From a checkpoint of a small transformer trained on Wikipedia.
Size: width 256, 9.18M parameters.
Architecture: RMSNorm before each block, rotary positions, no biases in attention or MLP, untied embeddings, normalized queries and keys, capped logits.
Training: a variant of SOAP for these matrices, 382M tokens, 2916 steps.
Each number is 128 + 32 x the weight over its row's rms, rounded and kept within 0 to 255. Layers, rows and columns count from 0. The size above them is the row's rms in percent of the matrix's.

# layer 6 MLP down, 256x1024, rms 0.106, rows 214-255, columns 448-511
size [102 101  96 101  96  99 104  99  99  99 101  99 100 100  97 100  95  97 102 105 102 100 102 102 101  96  96  98 100 101 103  96  97  99  98 101  97 102 104 102 100  99]
[[118 139  71 138 135 115  87 156 113 111 135  95 191  99 121 142  71 110 151 176 128 147 149 154 176 184 123  68 121 148 154 126 139 127 107  75  87 139  84 175 209  72 143 164 141 133 145  88 132 156 124 154 182 125 100 113  77 131 100 128 197  90 141 157]
 [118 147 152 119 165 112  94 115  97 111 139 138 140 213  58 155 157 136 147  87 140 161 145 137 203 113 160 112 163  82 196 104 146 129 111  98  97  80 147 147  52 149 165 130 156  92 183 158 117 136 142 132 154 150 170 104  95 161 182 105 136 105  97 160]
 [ 49 124 159 158 182 143 173 109 143 154 114  77 105  73  49 111 142 126 135 142 110 105  98 146 107  87 147 190 148 161 160  58 103 135  92  92 132 139 148 147 145 193 127 104 136  78 116 117 122  42 155 143 175 102 144 135 120  93 178 145 101 192 117 145]
 [122 159 157  80 152 166 131 152  95 130 154 126  91 142 106  69 171 118 144 145 167 129  72  95  93 113 171 154 168 103 149  92 113 153 130 105 133 132 122 155 150 160  99 137  83 174  85 153 119 151 118 130 132 164  78  68  97 170 128 144 154 141 132 137]
 [121 146 115 102 135 111 125 120  94  89 180  99 101 103 171 130  94 155  88 110 165 134 141  66  90 191 116 163 100 156 118  81 122 217 120 152 144  94 163 109 166  79 154 160 196  98 146  96 117 140 220 121 108  69 124 126 130  84 140 121 121 147 106 143]
 [158 129  86 130 130 101 169  98 107 156 158 129 185 156  80 105 168  92  78 164 118  76 135 112 203 121  67 123 137  97 160 156 189 110 138 123 184 143 126 188  82 199  28  43 205  93 142 145 113 136 104 130 127  96 181 144 141  57 140 149 144 163 119 177]
 [118  85 118 159 101 150 156 117 106 103 106 175 163 191 153 112 165 128 124 154  67 156 109 114 142 100 107 109 157  82 108  94 155 205  81 109 174 149 101 183 143  81 107  98 185 127 131  84  56 158 145  98 136  91 103 114  80 150 131 127 153 143 111 172]
 [110 160 160  89 123 176 145 156 122 152 117  92 117 129 135 199 122 109  51  58 138 157 149 161 148 115 173 113 128 121 105 141 116 163 113 106  71 143 104 156 134  92 124 156 138 163 141 131 135 131 128  71 149 108  66  92 161 138 162 165 106 168 127 155]
 [ 87 147 164 100 169  89 110 111 126 172 159  80 147 127 127 136  90  75 103  99 123  88 134 121  99 164  95 138 159 205 100 117 134  94 136 101 134 114 167 119 168 172 161 136  88 127 144 177  87 101 161 143  73 122 129 116 153 170 117 138 140  78 123 222]
 [184 147 126 151 108 118 153  87 122 155  17 112 103 169 104 109 161  83 100  98  56 115 161  51 115 118  88  99 138 114 152 151 177 124 152 139 108 116 103  79 141 149 102 140  95 173 174 136  91 162  87 135 169 142 180 177 121 122 191 165 135 137  96  98]
 [189 108 145 118  92 142 117 155 131 180 169  86 201 145 184 187 110 162 123  83  92 135 131 133 130 145  99 129  65  97 105 123 174 210 158 146 118 183 162 168  74 146 150 135 163 113 145 109 138 134 110 132  96  98 117  98  42  83 129 154 171 194 102  72]
 [ 30 139 176 104  93  63 124  92 149 180 143  83 190 116  92 140 108 166 147 135 123 164  89  99 113 110 156 110 147 123 127 149 147 122 128 125 104  86 169  83 164  84 134 175 110  97 172 169 121 136 173 150 165 154 125 195 128 144 114 155 158  93 118 147]
 [164 122  96 140  95  81  77 186  86 110 138 121  80 125 157 163  32  97  67  94 154 101 120 181 151 132 148 110 130 153 145 125  84 105 135 150 132 152 150 148 124 117 130 192 119 202  81 133 110 134 111 141 102 130 219 114 149 113 161 138  52 123 156  97]
 [137 118 100 125  91 127 126  66 169 112 140 128 183 147 142  72 153 145  95 150 150 120 178 138 162 105 115 115  88 193 107 167 164 128 134 132 119 129 148 144  92 160 143 109 161 143  97  71 178 134  92 180 160 148 163 122  95 129 135 112 167 117 141 125]
 [111  75  91 113  86 131 112 187 168 155 133 115 167 149 104 105 142 129 181 156  93 177 133 116  88 111 116 137 109 152 158 125  94 141 128 116 144 115 177 139 136 108  86 190 146 139 125 132  91 110 148 107 132 184  82 183  73 113 119  83  49 138 159  95]
 [129  99 136 105 183  97 113  77 112  98 127 159 122 162 134 173 116 154  97 122  87 160 101 118 172 160 123 102 138  82  89 168 114 111 119 173 193  69 145 157  90 121 104 128 126  86 138 176 134 103 100 114 129 212  67 137 103 113 136 127 151  83 117 125]
 [121 128 125 194  92 192 132  89 145 111 163 169 113 141 117 148 118  62 107 124  86 119 120  93 160 148 121 131  79 100  47 124 131 128 105 154 155 161 116 111 191 118  99 129 144 108 128 152 142 116 169  48  99 118  63  53  99 142 101 105 141 129 122 110]
 [ 88 180 101 148  78 144 161 119 120 150 129  83 137 136 146 115 116 137 106 126 163  98 131 167 118 138 126  97  95 124  94 130 147 139 199 128 125  39 149 120 100 193 163 151 116 115 134 170 151 103 128  51 136 160 189 116  84 100 119 145 135  79 138 150]
 [210 138 127  92 142  84 138 156  92 155 166  95 125 167 131  54 114 106 150  31 139 112 144 131 150 130 125 182 125 199 130 117 111  89 110 184 126  92 117 147 149 129 125 129 120 117  72 148 148  90 132 149  91  78  88 134  95 120 101 152  86 163 118  82]
 [108 145 156 148  89 127  93 197 126 143  81  74  29  59  67 161 119 157 141 111 100 155 163 140  79 130 182 173 135 138 192 143 142  82 126 143 141  62  70 153 177 163 137 156 140 126  99  86  85  87 128  97  85 170 129 106 176 119  95 173 152 137 188  67]
 [120 154  95 115 123 141 122 145 116 102 174 161  71  82 118 115 177  99 147 157 167 124  87 139 174 156 134 211 150 121 142 118 143 179  84 158 124  83 112 157 138 112 108  88 111 127  67 144 113  97 186 107 158 108  73 157 129 116 141 151 164  85 153 159]
 [173  98 117 160 150 147 110 157 171 104 179 118 182 186 174 172  79 125  92  97  95 129 165 122 112 145 175 163 122 113 121 151 175 105 151 146 136 126 160 163 120 105 173 182  80 200 118  97 161  96 127 164 106 134 105 161 126 143 104  96 131  91 141  56]
 [164 113 138 169 147  61  74 110  38 166 137 181 104 160  95 113 191 163 110  90 115 154 142 170  89 143 190 144 112 144  83 149 135  72 127 125 101 138 166 132 145 171 147 113  61 102 132  54 123  96 141  98 128 154 201  66 195  78 134 165 140 106 121 133]
 [196 121 145 100 188  82 161  33 113 166 106 155 125  88 118 127 162 123 126 166  84 100 110 153  99 117 101  96 134 187 193  96 139 140 119 198 116  93 138 115 122 128 159  89  61 144 121 141 165 133 110 217 144 165  77 137 133  95 113 137 149  94  97 100]
 [135 140 167 162 140  67 106 131 110 190 154 123  98 182 132 101  97  72 110 134  77 119  86 126 146  59 122 119 187 166 115 121 103 151 122 158 124 180 107 114 141 175 182 100 136  81 128 116 133 133 163  92  91  86 116  99 168 110 149  88  84  76 103  99]
 [123 145 146 138  86 155 128 188 133 142 134 135 144 143 232 129 140 156 112 114  57 132 117 140 108 128 153  70  90 111 153 104 131 129 127 150 113  57 101  93 115 107 146 131 125  87 161 102 111 118  97 150 150  88  60 129 107 125 179 140 122 111  99 107]
 [130 113 129 154 129  81 126  91 166 139 160 167 119 112 100 126 130 110 134 183 138 102 133 138 122  66 160 147  91  92 206 128 108 123 151 127 156  99 134 133  29 167 172 132 139 131 150 140 105 158 121 157 172 162 153 118 144 134 170  89 151  90 133 146]
 [117 107  72 116 121  76  90  62  68 173 215 129 103 100  64  65 179  47 154 125 172 159 153 138 133 108 147 157 137 138  76 143 162 174 123 133  99 115 119  79 140  96 140 113  68 103 182 122  81  86 122 154 108  86 131 115 122 143  87 137 122  88 165 122]
 [175 116 121 108 150 196 163 146 148 171 157 106 124  75 113 113 149 201 106 107 112 190 160 107 129 104 164 134 139 133  37 166 124  89 130 170 145 109 133 128  61 164 136 117 159 130 141 164 108 136 142  99 149 163 174 140  78 102 113 130  80 180 149 124]
 [123 132 146 155 109 125 115 185 136 141 150 169 105 143 104 148 112  86 154 132 163 154 124 139 159 144 117 122 112 102 110 141  84 151 104  70 157 131  94 132 159  75  93  98 126 179 127 114 143 120 159 134 172 130 105 102 170 149 147 152 142 180 122 148]
 [128 112 108  96 144 113 120 109 143 104  91  81 102  71 142 140 109 106 165 128 133 121 104 138  69 124 212 118 143 133 112 193 106 136 157 179 133 154 140  99  73 129 108 111  99 142 145 185  57  78  89 150 130 153 160  90  84 125 129 147 190  97 109 137]
 [117 165  83 114 133 109 167 122 183 122 109 118  53 182 130  79 124 137  64 156  94  74 117 166 125 125 115 157 140 139 174 133 126 118 133 155 130 109 124 134  90 116 160 121 125 152  89 114 146 134 139 151 154  56 147 126  76 121 106 132 138 113  65  89]
 [107 125 184 117 186 101 155 111 151  94 105 113  98  99  94 122 172  89 100 139 145 147  96 112  91  99  87 138 135 151 103  87 153 104 164 145 152 132 112 139  64 102  85  75  91 155 102 172 105 130 124 162 124 166  85 125 101 156  69 157 170 165 105 116]
 [111 152 127 158  97 100 185 140 156 166 107 174 110 123 100  58  86 160 145 117   8 132  94 193 142 130 112 107 107 145 105 108  51 150 137 114  85 116 160 138 131 170 105 156  98 149  83 164 171 112 152 175 127 127  36 149 140  91 169 160 143 123 143 159]
 [138 124 133 139 140  96 104 110 115 153  76  82 162 108 175  81 150 176 101 101 179  89 133  94 137 137 175 135 123  86 132 186 106 147 128 172 121 232  98 107 194  56 121 137  65 140 185  91  91 127 168 148 120 151 151 135 155 105  99 136 143 149 106 113]
 [145 124 123 143 120  96 115 175 233 113  96 133 123 135 148 126  85 156 154 143 158  94 195 159 134 112  99  94 129 151  94 141 149 122 153 110 133  84 137 168 179  73 140 160 129  82 158  91 122 138 100  79 181 206 127 136 119 104  68 148 176 154 105 156]
 [ 69 118 122 143  83 143 161 102 166 111 166 116 124 128  42 110 171 176 120 112 119 112 146 147 141 154  48 143  90 130 140 112 105  90 134 117 100 127 122  94 127 141 139 114 148 116 146 115 162 133 157 154 143 113  73  73 116  72 107 141 135 136 174  90]
 [ 96 136 120 143 185 126 106 104 106 136  87 148 161 108 105 122 146 181 136 156  91 124 114 136 138 153 120  93 153 146 118 132 134 130 180 160  71 162  98 106 146 148 158  98 198 134 146 111 163  56 149 103 164 114 139 180 148  86 120 140  66 139 206  28]
 [178 150 187 144 156 126 157 142 147 125  66  47 113 153 102 109  90 138 120 144 183 114 153 110 116  90 136 127 116 119 135 176 163 137 146 123 101 102 102  87 102 102  96 138 154 151  73  95 133 167  90 164  98 135 153  91 103 129 169 132 116 110 108 119]
 [135 128 157 138  99 128  74 180  76 101 103 137 148 188  87 150 111  78  69  92 132  73 142  98 107  44 122 124 210 161 150 134 107 112 207 111 146 163 136 157 147 181 144 114 160 162 106  74 117 189  66 153  95 182  83  58 152 136 126 150  89 188 123 139]
 [132 133 147 142  55  74 103 159  89 108 107 130 145 123 100 150  99 128 138 178 113 119 121 179 130 178 121  67 163 148  94 127 173  99  91 128 102 113  95  58 114 124  77 150  89 126 133  57 120 118 177 176 158 130  94 100  92 101 114 126 168 155 160 108]
 [142 148 116 109 139 132 142 126 159 160 237 119  41 106 119 138 108 111 237 183  90 107 137  99 159 110 169 153 110 121 129 116 110 118 111 120 117 115 128 122 113  93 122  75 102 105 131  56 161 102 120 110 125 119 107 122  86 135 117  80 180 100  86 128]]